From a checkpoint of a small transformer trained on Wikipedia.
Size: 6 heads of 32, vocabulary 8192.
Training: a variant of Adam for these matrices, 318M tokens, 9711 steps.
Each number is 128 + 32 x the weight over its row's rms, rounded and kept within 0 to 255. Layers, rows and columns count from 0. Numbers have three digits each. The size before them is the row's rms in percent of the matrix's.

# down: layer 6 MLP down (transposed), 768x192, rms 0.0892, rows 383-451, columns 96-191
# up: layer 6 MLP up, 768x192, rms 0.0893, rows 384-452, columns 96-191
down383 082:102149159107164106127176102193109146127118072137133111149141094095148153137132120211128070142159095129103136119142106142128193192055129108069075139150111176117109067128123125200127137128219134138171082157111158134087144120123139130125225109152132108169164139161178159148122152126124137117
up384 106:143099130154184080097089106137133118123107149084126162141198139153077138133137123116121122133139080138135098161089088082165115118111143115110121142146072171113038121156148156110125101151188141116155128094135125116106160099170060061115138116145112043123100153113124145161145118153087115157
down384 108:149109128133082139051164083135094062144178090118137118112157180090183140171080162162152149129151089115098095163133087100159117165134127145166147126145166084183107214138182104140119158087131115108167123149132145140146016102116085171151127119101188127144143066146146121108115100085129152174
up385 100:098044144153139083128180144145090175157080145141155127135056168123116112146146139183065060117190145152134075113103182156088156129111108128139114179094124166132134170149153172105167104171103103149158098162105089148170172163084141142142101086081128118136105123077109193122125081146108138123
down385 094:154193080110111136167111124079115134137105136110088115116155146144123111111158109112125164153128087147125092098116072160089103138140099216109104134171110124138146115115120092174087096104141150076172067161163168111100172165195112167155123104132123162080135157131125126118132168139090139180
up386 102:094099114141114110144098100155179174116121069140125123143169114108099172157144125162165139134148102089180095179205100136118113137122121149152116097156089112082143098152172160083092075148158116127145145122144132121188139093155101120155119125135051054154137129095117078117080083184129164125
down386 097:144081112152105126183104229119126134140175155131110088139074117044166128069116137094135101086089201113126138162142147174113136145149108162109171138153133118151120100121146129111141116143194189115163171136119104091075094151155134145124152092186099145099130120092076129131128088161143097132
up387 129:080114121122112172161114113054125165100176163104133105148045144180133107117142130198154156155110152167188113134119123153069119126151156147166058140134149202068121087140143087134120080084187122114150140136134082095130181145145207121132141108116125150143100102085170157086174135146099191067
down387 135:158171153140137131166078101120123078129128090131080130152163112102108058151150095130164115104073127102141112173114085112125119132096127154168150135100184127083148151147155119084104141106193105131227158102102121146140124115127177153091075108121147109188147085115161114052148119164107118175
up388 103:107122023135161157125145158087140127102130107111102106065108101052119090151135155133137113145101158130188147161165033121118123134084142097191106112194115118166110080114147152135149096125161185091179170164114097147097092182082185150163093123120171140080121121116141100073132085146111116142
down388 105:070183084066135094174113095093019108126152079112122182144101160109131131120111095097174155171125167153117143118158115138102090129154135091166165092117154129113191208162184117121147083047109107131094159157165135120173085150161141117117139124121148129117136120175134131171161145204128103163
up389 094:186103121184173169116121101093151170109128118100154148111133143156154234085076113126091130095136119120180179155126098118087081144115123128117085147082148118141156174109123118089053034117154129148153144101108041102115205103129185169104132144134142117140087113102118108157131082164126104101
down389 090:074127141076120134168164112152155118140137079152129147123069141129094080133143124065115130166118095132110127114112181131117176161116139096046104165057170066130131115185108076125117129128104174106064143133175111149071178127153152148130129112146114124091138164111164145059135130078078139122
up390 097:196150104157084116159114109087163174165113087129156107126153166119133131127117116147144164118108171131170129158145118155080126130078196174127116155137164125120131147135126089134182106125076140113140091114151139144092104157149179142135094125111120122161135148082101080129100118142123141114
down390 093:146142158104120136078096096144171141092135122134149070122145092119084067152106123118075078138129125118182116110158134094126132124136179125091115083138102120116205125127145089106130172137145164118085131155153132163101132112105144105120146151148170146015102184120067185125140153132095060127
up391 107:176087197162138094151132152082144123145110164146096161084104068157166122212152159175150097159079074129118094126173107125129098138131114116151118129155073128138118158128155147151127133142141122165187097096142157129125210130184156096106193108184117118090110168123137101152106081155124141096
down391 104:130153083127125131089150127135129119150177161152158185091149128111044150121145102179164163111148128104117087109099117094141112140137092099107069133143099121141160142081160176068134155128125088146133132203181105134134073119119135141116175110159128163161065078133179108126126204134115149108
up392 118:167065194142111153146091159087155092111099138143109089171155081122125121181172172100145081130131115135124107128139080181124117135146106102176155121180081130124140175203131121081116127078112129139128114074160094110125174086144074048121130097092124074141115151073208113110141126167092134105
down392 103:118166132126154106134160106174100111086112130105144166136105140154121186175134124126155127087144160105135192127127121139134080090127153160138065151129201146143125174141102052120139182190170128079147105086129171151117073103121084143072100123123112092135128075162119106161116115102180103113
up393 104:160104081120153186119128146065162151123120158107087118142097106145124105190084136107096149138135122207121083181175183121126110129105106095164115168137085115102111134114123072096148091132100119141176152114170124096135188099134144122098130145130135107126114122110117216139154062126107166095
down393 102:150099076130157145138165151157082153125112090133144122162172113093140108095095103045106176134071089145115146086156109106098153098161111088142187141130135125114138137128146065130151157146131123092198117107099150163109111127126116171153088157165162132175107119097124147142112101114136166148
up394 122:134134177198104160145129130104108144127158156125111145204070076119100096181125142165104133146168127192113081131125206136103134149089111151172133121137116138103143113137121056133158113076094147099181088125203154082152137169145143154131111141053113104155111107134163131084139104076085150072
down394 119:152123149126114134157110123105092146144173076135157184154136131107115139185127189134119085104079082157095129172105133095124063168103155189073147119126139129101103081118133142124148127048145152129177128151068193140134139117102183174160103074127159121153135083113188153112156105142110110144
up395 097:071112079183189114102166142125143212111174147037123142086109125137126153141101129171114147162168181059153147107105117099218123135082169178130114138149119170151123134071166103148090148156133166146141093149155162102130106180127151140143124142174070127127124149127108140194131099112143151104
down395 092:125108102129137084136114125118168155115126150167130146169127134106177076112116184098136173156088141114174130146127075121068139144094097145111095028124154147132045123149171093160144132137113100153073123149136188122146133144132088138145106151115108107165148094149154129083117167184190143142
up396 096:173123044151152114115154099158118116163080128068170091111155140098124113224107123141130092148102154143100104101128108090139122172135083086129111127119121148144102126148152170137126070117088099127101081140154140113135067120160087161109185133110201173151158105037186145117223149081137117139
down396 095:145148114141096154150075089110077109139144107143130139102111154180167112151173119139174114176084142161140158133155141102097128141161120150138110100115117122102117139102128126152141163164127150052121175183133008205114116154134113144106140077136124190192125125168066135107115074084177125131
up397 101:140135129158152056121097153068176201068121078068125072163092113078121146056139143155130149128126129118116151135089136119119142208059137172117128150174146147144117130169139111125087150095157102157141091080192105144163135111166128131181143140152132187122092091102151126145190052108108121110
down397 094:141159130150130161129169157194100089143131134136087090152136117117151132139168124129152124073160095067106130182166090125122091113115107079101123112159084126121179097147139167204125151065103126139187112145097093168119180143130157096169164153097078117170166131168114096182055161137132091132
up398 097:193132120096155208105121141140120111102097112141079141121096074109112104155112132133078176120132110102096078155133100095059157112133137113165150166162098160102113139206143058084168104092109080160132119144178126174142123118149114082072097124164110150117124153103080102106154083114063109108
down398 095:177125123133155129117176078162138114094146159116112117160136180137105104153168114097117081109160176140153110100133103120155155109155141163137130095120171134072139160110138077084160151145143172122140093112053157152094183159158142196145093122153149117125085169159120164173163085163094110130
up399 102:126097076087090126155127162094162166052121147113160088145135193178121145134131131113117104119141167101066090157117167164179090102085122133139116133166116168133120154166104088079119100062088166210080108124137116069150184098084150137142119136114174141196104159096144097103153146194161141094
down399 098:137133136123197165125137116164164077170151153167101140096148074180090058104127126129108105116139137124153186097122034104144097082189122082137131128148166098175123130104175103117144162175184175097102137120114152083138201126087146135143149135075064127083176064133161156110098121135104138108
up400 099:142122130112113088136116076095191198070113038099133092123075074106137112149173197155131143128142124135132128109166116127137128138040154051152121136157091146088136106153166064173207161116132131160153137167150131105125112106120159102131110130145177097128128129112104182134196149115122128130
down400 098:176159108144101193099186179146095132157132151113094140200137164064142176149175119093103173119082143167153144114145150102144124047168127086149104153150143201157113134136102118103119173141074140145144078120140142129097115098187104133121125179081108155065108153145147120086154087104099150113
up401 099:122100084166122089132145111157135147112125148147075089140122092105110102195109154111095090080136134094173195176194126156115140138127135071196154072221069150139113113188120095110083173115123170099115182097087108102189136089139106099140134115116116069137126127106069102122116082128148102081
down401 100:111140181123118145160154090162133165076152109122127135117170097137144104119162130078154139165166156127110214111115133166127119144109118143172117213147131140144132097140139147177141125168092096168142138064154150075143053075120085092072109177156139088088134151144140110201112116163182162126
up402 093:174098153126164137173137141109150137124142135139090138160108149097121116087130083157127196064056186155120103098144171137128116182120087160164111166085123204126184131101135087126097158126073182138113160103101141124085072119136140148236059089106105104159137119128139134113108058180122184089
down402 095:141093151131136082128181118075112115127152070125197109127150116149167067128111176189120144141123140179120158145146141133162110105115123123160119137153148173117062177162062035094099110145098193136141135122156124115095210102131145089111143166156110102070161128152106108110201149196141103057
up403 116:138159145121161097130066114100151081123199098188167169108163154115114183132135106133120102114086128135146116116153080202132117144072160088125095166143113159058147178110170150088117098068121161139149124084128110153076174086081146111117122118062144132148156132127097125125147083136159126138
down403 115:039121158120131135130098164162072130109183130096103203154194146220161168106128138125104124117114178148166148105103091102148061119152113131083142181088140154148121096078077143125113082121161115102135142127118137141152107133116149142134122114155122133100150086107078169140078097133181109145
up404 087:149157185155203059214087131107179074121127112165097112076147150114174105135103132212155203126129111148115167133198112132147104179153152161111082145187093178113151068112170118079141129096165093104121129143154137102121125161128117139160089115101129079137129106113102099178107100118133104088
down404 085:105125154134075196158060132114128150098107130139165108142100156127084161164128155203142164091180102124099077072143089123172086132136116145033135100164153076092099145121126132162170182113118162076148078128140104183156181153182155118105105089117144129154126138149093121106152114132121174098
up405 104:129084110130142138148140127154125118124146161130094118130138091117114131142095160125114118128165187133141051103140150064146107062104167092179077176103101152146137114155203065161131041104117179060090104112051103130113146200126115141115129131144186119130095122087169165072125156114149054073
down405 102:094186229102164110134132099105128105144129073102126051125212134132131150104145102097130125115157140160116184116160145102179136151170142100111166092105136144121121131157076187119142164112144155195101104188126161165178130146167131095110122091072096078162146108145083154132112116158084084150
up406 096:093157126141166132165137149104090086097126096167091066166150105146106155155151156169176089183146103111123099124146174137118106132127157184218110145153138151118083194161134153110142117153090156133148037024109123165100118146141089113100140103132090123142115148154132146166120119154051121136
down406 095:119143154142105163141108085152129171150164101106161167107069112094154109103051131107121159078093218149167118133095128131128126119144190127185116117161144121164175071103146115156082175105129113111056208084124147135168110146185170095159139111118156119144146050094135077150097141130164122168
up407 111:174104087129045131151081130109171122127144122159100130095089108132154138109068091127142065122147158085075099155136135111138103068114165044160120134110127084091135180129093093120083117157094116168150114130152118188081128137160170099100109137188145130143101138138163117120152121138127117145
down407 121:149093109168149110102079133134132129102138122145112085123180156200095074113162145183162145120123106118117085133127196063109119162099156122108142151156104179153112062128131139125097113068151110086142065099112129137157114142088129075138173090182123131122103089107066106197203144169143071097
up408 088:150115139119113080127090152139153099126180069130090164132188172161087155150154190128080113101132173171091117079084167130128149178117116204136099133148111132147149125100162186136134166111159113135114144091165124092180072110126114066102155123108126067116135132078124106087177125143098133131
down408 086:221085119158087138113141181111179077136060103147169116149119116096145108078091134144188165110144153116166133145131093164110127145090123159237076095125152162110148132094105106141150155139085152111082136122095104127086188117144115135147111091167121190104111102140211122131113133104145137139
up409 104:117110165165129172124098043160087117118128134135137114146136154174106183125132086159135108132146135152184124151173078121110133126152136079155069084114121136121100131069105189121129069081096177133110083122101138106145084204140170110180169174099121139152154077082123116101141129120135076131
down409 104:126033082156116109121129112198096075149125147138134119117150169089106176085131082125127131119126142106147107150042133149200168172135143182145182158173133137186076085125139084116105133101153071119145120148140158144143176123131107119125119111115151128124125141123147115161151162073156110111
up410 094:143130140152088141091127141134123125124113149111132126131167132159098158127105111109141110122162138155201196143174113146094074173122145062137155149161175138164124174154091091130175080131128176130118175128129065102101145181115142104053061158098130093162111136133170192171203085151112134123
down410 094:092186098108151138120105091168154121147174153099085145122074085146124131173126128132138134127165108121107108160108102156151131066142147168100134171101130121173135066109191103150114104150089141140130078128124122113171140125140206155129122119149143131081183084183211111167090173125101149139
up411 120:095147112163177138119188085103112128134106114091120086081131098111123141137062090099074101108100162113180065140154198146168146127134125171145094144161164120161108128169153174105157094136060154087152107119162138101134119152161098154117142162124114081130118162063158253133113136090099125107
down411 134:125153172099114147142143130144087099073111072119124144163111107175135183107083134106134112111103160102188075117079168134149182112142133095161090121120089094166152102070123127094133101143140071087145133181185162120125128115087167074140138176137132111107080138077174117108149150145100179151
up412 098:097125150098198138146072149112177138159135143132160043114121110176115178120124101142150135097171144139139131144125157145113101135161147194104077148113114172110115113132152200086119105152157163122168164128113112131144138126171172111123081141139070130116138128100176130074133108125116172121
down412 096:092096165177114141118131080150068155093096155141110124155166195126110159107162126136166087134159088091160112110110105075200157114077157131065182131124093099100129165146088113150100196073110109169151142117123090164122103074126176095143174184107167155075177112144153127101105131161131070147
up413 093:119068141172155142140085200144135110078141134156154056185164134145165087136162091165095073122134158110140113221136139139113113107139159161144104126104078163107101163094159171109132123112089146129136074123126090099194116177149123099153150141074085120153089116115197142164153160180115140103
down413 087:141121137101129102101088095108127126130131122134122146143120173104163125112135138108150104080161121141016152130103117122133141101089085149118122081140137138136123078167154113096186184161113161102105107109125131121133110116070120158152107104124109151208174178140120129115136122083117105109
up414 096:080111120132116049114122105113167134120142168103190079121170127133169116120135133106117128119156094137147096135160122115132162130169179111137153100163139125112050088103122135169119104109114158172124117100190124127165142192154165116102105069126086174130060126115093177140119171147094123114
down414 098:168086079083145151167112117068100111111105145106186099197136147155114082077104156123113117148152116104139113048159117155181153127118067139096149131124132136119170141081101120162135066094095179107155148107109162126105129154115135144121161134105197122162166148080115110131124102085159121127
up415 083:176176139120111131164059115115084104133084074166152080093156111128131148135128143134139086143141163120106104147095146120138131105136092122121114150129123162169154096103129121110131089133187114125086151140106077142128149158136164091066168235094137159083114086165083155155148109116089097131
down415 078:186090092068123154110124115126112112183126148129173156132129115133111142086124107148127148115150140145138145120135140123117169117109146131031135099113154137094147103175116073142104115118146114093153125199134112156100118040111159180202109098217190084154096165172138162095149079150129095130
up416 107:120133169125113083111083083108107157113161116122125082152192102138113113162120174149173165134130198129094155170098120118099120115095137141130081154140141166108092111147225078132108120106081073070220071103142124156126122164136105086113148120100151142175136133154111123120141141114068122095
down416 111:143135125181110160190110098084105079176083130106125178146111170113147123067118118088099204143083141176115133135112179164076127067152104106061088166162141155093142165162130119096107169084144124125142160134110119116095203185144140089112094109165163074130116071103087132117062104135164125140
up417 102:158139134141126097124143190186092135126112126084173194052110123105099111180172123085129092122202198095112100185185123173129091061116184147209122137109135160105128178107171126102094157116096108149145107097123111137126146124177157097076109180088099107079088147090122124040147092139078114100
down417 105:107136078077118143180124178134168120155119119132181113170148075122181180087135048137111093145070147175105165108149120087141159089125136134097168104150088122147185118090169088119116088100125223116135145184124103148160141136072155150129168146110096136127168125100082097153144118066097183137
up418 107:093157163100167118095141183113087112156170100084117109108121152134140104183170139141183081115157118069142143103170143134184094097167143168175126133117096114076046156122200157161149104127070096125218105128133093073145116081130074151086176094139126132148112126121151208146108118069122100091
down418 112:127081130160149092159099122172122128079074117151160075162128170153149139125153124070151102108129137186087115141091162140158096159090128087121117124145163186161109124109146111128083194107097167101119108134138137098169143105132103132219112086090113140157129168047080191095131089132105120097
up419 087:156069166121166082150105152165135155100146121147121149137179131132081081088115159121137126066182068082076063081086115092203110126179170110110147113131114151122156172148105037122108123071100109154153190118121149165125154101131154161158123140172102161162157113110112063184126098184101033114
down419 082:144206082117154123109135128134148130179127041073131135132159089123162187153155113148125134142089165141168164192112112177140143116135115127046088180146162109158139118122189141111149090143139155125115103099134168118102070149133163112093123140053153075083127113133138117053118088061143159103
up420 103:053096143167152145166134106074113149150107198080135143125111163090134189132069173156024142162118124138148150156164132095112105083115169070110103109133113067093149192124121131132051118104117139107122119166115179105134082190126140155120134099134183083128137100125134154101158119118082134149
down420 104:142151074088087157136084087161151111152116071141085131135163195157152156087162125121163153161143143113124112101104065132111142114089083077045181141139086111101192159098106086115092130140142123171102147152189104135129110155119123095105154059125121154144137125079108132127155118124163176102
up421 104:093127164139095108122109057083158157128138170127160113053093130202136180159138160099180143138091122065107080150100098156139126117150182151140125063157170080134110100114135184131069120107123129123151170134129102130077147128160089106167125119152139163117095135138176130096110166077074121136
down421 105:145150141103076154152162085126140099118125089095101152167117120099114121086130146158167132097167164107177123096129157180106160134134095161121185141068094175142161180128166155115150125056140106086114133114120124137122131162075163164114168148143123112086075162102173092131186103149129137150
up422 095:139105103135138111075124126115160164078082090134109099186101095123133146159153065094106146098177152138139166095118089082143049131050178141133133146168114092144157180135161101096124151049108123158092145104134075127176138137191168123126126107176159096110108118070126120131118118174111114109
down422 097:114123180130108101124113099132150151156103099158129104143105160147115153083147131084179092139099132137085132179050147112137152176164126099170153075069145107063145169185036135129095135141131160090196099126106155156115041168070116178180151130139097192149137166138134157159119150074198087177
up423 098:099169088174125139180144161119087167059118127109071164116116093111082163135108176122100163117109156151132121126084153080111127054083121149187110135152070134106149159100157112144151114126143150158141163127130167126056140145114113108106152119152110140148097156193128172097116090147053123108
down423 089:149173142108099114107154120182134135127161146114084149142138160102167162153102151142143117147175148134138076101147103054176143105081146187151107093189101191129169124135106094101096130083134114139094147176131143213089097214153131058128143157112097098121130088133103115114137105099191164137
up424 085:099125150165124138132110170115096142096108123081100102103173083105167176091121086106160128079118165081142123129154072131147074115153074133116109056147094124173116117130106122140059135078143142117124184110148149142113181125067148077195156086182140155148148074185180151138081139077133087107
down424 082:129127108099162167134118160100144100145134104092158168161081132172134060154207140107094141144099100118116091070131137145147133143136129160078149134084144145089132160059118128104142123169137124132174082157168127152157103169182147118103077203138111101109074105115065137152167177130096154149
up425 093:139088179130104119171181133094168192138144081116085123148117109114099199177143150156116117205133091149157100113167172165107141090167122192126042112143103093092167145096093135112108142145125148135080140091144112140124110130100081155096129164113136125106143153109186112115105139091119081151
down425 094:164213081146148126128164126161112104107134113139167148146135109139120097104106092101165161122102184121161114065089116136097138216109126127149162151114094174142126126145138099192158159123121155105096174122112123110127173150094201151147105119068111118149120151139159058108147133116104104112
up426 104:145111165094090125087178128086179105081193114097126084114093084120189130136134163127185129132204151067124129101104100139137104088154154121142158159121139153119075147161136099119106133118127187105166142091097092121163157124109114099143111071098087147068139166093101136137160074140137128093
down426 103:128108073175094142155131139150113156134129164142111151092130120162061137134107137173165073143081135104144135140105118118143120139101125148179128112156105114136164104169131072108054145072173129167150083110122123061184124114153137151201152155102137156168130088148127154127112182105101095086
up427 095:063129145142102163073136116146125179113073148071118072152149090112119152120200194145085139180147164092158158156120150187160070146102166129181152128129128093179081074117112135173177125063129194175168152118142111099115125134121147113126073149131122158141141157103157141148148131099143161116
down427 093:217128148125096123158105122143146046132195130111128176156101139105137084119072130160171108109132131120093149104148147117062143151153152187096097111184113173134144160091092186110134122149160157177122101148130160118088129134141096161147165106167083118103145117141145116122130134165126110127
up428 112:111168100112110149160119118160129081132130145152105064143114087082074131178142146107117129165122132122136188146150141134118126168102172126210144087191190107147145107104172112126172097078146155173168102122109127075117162110121111098122131138178097142111084125136135162061142120109123083080
down428 121:093179096127110130152114125152163086110136086049181154113108144145092120090152129145085195131151134166116148123183138127078135135149093103100153154130127146105096111097096162081138174121113131117173133092170110129146138108105152144126120129118148109146175131161127116194158089162166094131
up429 082:123126119148190130153098162116119126131124178115100093119125049149156161099090089180141117132126075161147063160166117157082099145095125084087126077147138113134157124180206156087107133106095109153150126126136051142173189145091105117156130113079132135087093130113111140159136163096146119116
down429 084:129166131156085154081186100121120156121117139130128160126150192107186042130123143113101111163149118129091161114078108151162094113110149117197120167124181142089137113067048133101161096133134130104107131114111146159090040118128120171092125179163131201163170108145141108138141124097108161103
up430 090:163168125189127111132120144106148103120112084153116135107153111128086145143150206146128122140133144138140148181115110123116149169116091118109079104226086126124137126132133118100144141150158190153098199109151109171104138159054103098146078175064136064085070026130164122106173119169086122109
down430 086:125146128109160064134167124069133120118117087131154134108163162093148122174106210160152154118174071121076083122094154070155121095145110073110132117144172118082152073124110145093160140123130160064113131091111141122148124122167135113161135119105119121133203175113105144145092192141130157126
up431 103:117133132112121173116114136071108195076091134113071105116148102109109141093110111160140160078133173189071110110139196113088123153162185161122097096141129123095139123113173119159139141178119175101111175117161136141110116161116117115178112167120135087137104123133170134086151113111100146101
down431 114:104138170111152140141194114128103156097163089134100152069154100112144084148180175169188133185131159082132172125146163111116167069145095150098123155102112142144146156088101140186161121130089121114121134122083131127050132107112169156177087120127139090084181095087160065098081136139116080190
up432 095:106168153147140113053083096105089110072123166127118084112080102160129165162152144132139109134096150106121129158163131134124079087125088104159053105152170172093117181118179095109171154098125114165117110087141103133132132132126116102102176104087131180130077165140127115138173140185087122085
down432 092:139126097120136200141200112125128149077197158170152109151149165158175143147053058170049122096105142104162064133135116136120129107110126126129098161073123139128172106102069143106103129142099161125094177171161210146074156105090169103132102162155154107166115093162119155084130092121170136141
up433 112:090141100157144166134157195066127165135134168113176086115097126122096129078106061132093108106167112111160119161135182171078112042126133125122102124176145159111101172156115104119151128135165151160108150148120112159118149139079139104088133087076127184080056145079133149116147114146129164111
down433 109:143161102106158108053163076132136089109123178133147172112097087130177078099081120095165135081127138126118117131115158141124123113079123121136147094138129120080089084159115130129069113197151151141121164148151163191121078107146115170165111133102074166138073131184140120165166120067146180139
up434 094:100110169134171138119083148056225058056132086115160167138142135209140102101149129141109153079187170119166088120104086123144079177100152140099145151079130126133129103096108112093106123126113138143108187134186164134183113135134130099125132152087127167177118141110132140128087201113123144130
down434 086:145124087107149109108165140123121176145113130134105163147130059111116192103058134060174087102169162157108148141090106133074095088105086120015126145096130137170142197120139179163124175093158169124179150062082128155157140064138190095204140127073155157093172115164161148138119121079115087122
up435 086:148113147131154107200137124130102113086138074159194062086177184126130137121100141107094100095140157111088133172134126138166111146118094187111080188120112159129162108110153121121139149112105100155111094127145117140137154137062108136072117162162085131087133188065149163121216065108138122140
down435 079:139136152143118114074121102057174152131126153176109164138116131138119119132088136106191133104135154090163093123108112083121139182059108159089130127146134128161167093130126146125040164150148195129137142146163188170115152094150126102125127157116179107105155042109142094138096153163201152137
up436 111:107064157096101096143165070140140169103139087167124133113108070123119121162093132174103128150092084125154066121107166152083116103131114131124163171119154081132117095136155110128141119139093190104109116142178075167109100134131153123173079167162097163074108167068182109103106077184157137069
down436 115:151123162124147177191152140132219117119108147185073103161086181129145101166109136101115145133132206082164098128108122060161149127109055164158137118105164126156084084147115143153145164150171166061112152143098098119105137108071129129133150066128127088143097116130153189036112108110148080081
up437 114:162176129102129132099131126160145091127153147122099148107149144141136090124097109087153136160070081081131177102099125118211111124095216098142123154137121135134144157125141092140149124136051162142084078128091124041135141083109107121173222107120145197097135134087085154120165089110131096110
down437 094:102162086163120162088034131149060133131128167153125189109146102095081098152093170108110121108118179147119143102115172158137108161098169137098116095160134108126156145139109112154104133162103177175113090124128157086135140127051115133147163088152080140180192153168097144100177138062106180181
up438 086:150157149113090168047140087127137112115122155084058106153140091153152168096118096096079090076130166150092180097056063091146163193120181065094150107170079155137187158124137117144139133109097144174115149117165102081164106172096132112146146039061117113117098108134078150168185124110081172173
down438 087:121125135114180098135118110104125124135130181095134164121090205151115137215080140127122088172151196159123103134092170163105157105069157099207094111086139107103163143085084187130091131154115101152159147117119204157112064115162103127100094198193131066146175054139150136119094150077126107113
up439 103:138092110166059152161130085125155156079151144111131197075116081076104125114105169178153119146115170109157113106099245126163121094079142174128109085164145105129144124144154103147135115131117082185148113116128100108120138113122144132129141203059106129141110163119074103113133135195137179078
down439 105:093179137118068173147134156145155217161142140086102126149169122172101180130145121134135150174103117162144093162142105087154121134103151136115145134013158163077113122115115124124076152159088148025119106087123175154106127126185104128166126201186100084112166096141125110109108127089141113111
up440 110:109153164186121121132194144074111135070137159087087119122092076114106091152145182157110123157087137118130056101111146115147122104082155157147118094180138149119129195078189123111174167154109091155140120070124087085194141153143111079147153169195142039118109130112128192109119103192065119104
down440 108:120144111134129167098154097156095142118085148219162132066136102129119148115116175136179063174119144173136148139145169116160097099110080142119122169167114139130183151133149071133100186111076122135116164131164083113115143150128133136170099137150187171107144134141136174151162078100115126088
up441 107:091146144084078091161170118105091123107158061136130102133148032137051117134129151091116106139131177160118104125132130135113162078193175085175080087126118113147064118118060142118135053149123134160141118139224116088093124154174154093087128093154171134151156166113127132162115131145116138132
down441 106:094182101066138106064170122128144110198125119131161107098161129109148113110103163128150135164138034088101144148169104146131170162118109115052131125091128103151157112128132153154135179126110165148079091138159088129206150136167114164115072128150194187161141145171141100168144146099128127129
up442 105:102111155127113124092138213091171163141089142065119051170107134137134139102165123156127136104121130157127119104125140095179117156064089131154132109170187112117046119067152110121119122145134159114170106118155094153097121157130141164144164118073091104187128137108123172137138124183141192041
down442 105:106094106158147105101082057170082173106124078107190186102163165124090114148163147164135108156115099132129192142111175172101157073121170118148094119127153127119179146111189106072194130128124092144121097127105129159162141096136121107121161143157142134142148100147144151074141119095065085141
up443 100:145146109111090169114078171130171150107137126115099083128091149050091107106125143127128100092158080140168115100201206126177088126097171154157122115115150116154072098110089171104141082156138126176134115149150145144165142102140126162117165144155129163104089117069173191151142131221118122111
down443 099:083104100148136153197146158160053069110115127137148130118118092160113139119191160113142130173136129154096120113069105185128146113110111159090126130152187112107148149041144115126126133078171119114073140141172097200128146192132151081159112129114106178073130116139100094114060083084140128131
up444 092:109086148174116158123176124093103141168155085122037117186119060066124122129112185107107186172130089181159133064157170163120114160092097109101096131169133128072116144142127097150115103123153153116145081125127093135157103166122173094184106132155119123116131193084146162145212158129113135119
down444 101:153160060116117089145157166158156152129106163120134103119075160130109175137124149156126136152146178064115130160155077077132094147162207084079192055108106096136153141151098115138168103167108130131121194107146156054114119092099102139089140094056139147126039061146119072127099083167110113107
up445 101:184123117159092164119136130143116136152122144101160083120148116103138152104115135123083159167132147174169132137164081164149082187095093092169108190115109132129115149049107115143068141077104129180160182131136109120113168161170211140110118140085117107060154100135149114099190111136080183103
down445 112:088131113109088158120107127160104165200105168109119158119112105136119155101097086045131125109136125176168148095096130107198118123133179134198116056122079095122102144116195105135138098121127154064138148098091100099139121136199135191099182152068175111095105108132172164102141160153136164099
up446 103:187122184211114105079130115097238128102115126133120133137067140119127144150169171175157111141104146088178080123086154139173142156087103163124123167140091086124125169087153115134187119097111123113123058132113091166106094170113161087100143144094096145123101129118117135130086117138115107129
down446 100:139113138092132093099211139115110125126098078177162142091103170148193134129145190136125118095087147099081136182137112170134134147103124116120194151170083148131126124092107206153139130111110100097137175039081132125154157139124051146126143091085159143143129073099109115116065187144136130119
up447 097:147137137123144149186108163063095116100125111059141140156160091076178137146203114108117170190180131160120094114125127190117091111107114151132131092145118082145133128159054142161187125120056094117159128115151122163181152160120093093161131161084132130150105069137127116109092136063064142126
down447 091:160104164156137093123102178165159220116091099157106148160089137109122093169115182152153112109150133147089138179172088108096153127139121137168120092151117126111153109094124108044109117161148146131208103133133089151072140076158107110111111164178084169088132134131163098173110166172170110157
up448 109:107109165196182140140083122074101123145145136129176158169147125113122107166103095152135186116199146174121091117127146175148068115078199155159134112122159112089137110087151087155137141080139128144171147148176110123162127151124150118089157203173179114125118089113155139092146127109101146106
down448 103:114148057152122165149155098126131120153110148175176142117174088141159172177168139056131146103164141205090115105160137066109108135099202113058128082142098177117123083137164106158128160157132153140110087072120153140111138135153126115115097197071117130171151082192120146096081136048146124157
up449 106:130161157143170121098156148087163140116139100094168094164136150179132144123107114217106160130121114129146134113116141126110118129141126186137159129043146172101121124118058064113132110071131183117117118109133089106101147159136156107178166097153167160142093136107138172112119081118098151099
down449 101:140155115085129103101101171109164172160100107164131117125137096089153151105089060175122148158100145134084118096192137107082176089145074213211080136121175146110115116055109108167121072218147128096166088118127141136141102154098150173146137141201106110149127119111110098136110104107158138142
up450 087:164154189101113148109103073147122117137195154136097140143150152151092124126104098141153165091172143120161150090192111105121157135164104101120137125130132145116122115138119086076089121117061109101164192150091110146223138097112186144094107103129137092158120045117173122100118119137137117104
down450 082:091172118104125178098157126113116183159130107111124188148076130129129151194157152187157110117142135102141156103141171155117086153103142129112115047141114114124116093114151122143176158078170174133131128167156077039154143072117061165099117103130102159127161159088146188113116134097131123098
up451 097:160121169112109139212147186120114121151131160163113164103144145158117125161127129095144146134114066106123045127124106135144092203060170092146121072142064097134132120086136178099092122088135120194170123139169131141089113151119146061109102158070129124154134140110155145112118126125150210136
down451 090:086161121115149130104206074122101169144089105168141114144114098083192080096164092133109117141105122084158103114083132092105162119077119132113130099104146108094087117145147096134132145170094147162081100171171094166150186130142127164131246137143127131093154099169132144105166060187127135196
up452 112:144127091173144098178122078104055123138092164145190119109134129111079123205072162183113156156136173186114057189137139176072127110153139125142135129133120108141148111112164089149096063118117140101194141152127121131162155180133116161120094194099157127178085100091162139109118135086121075141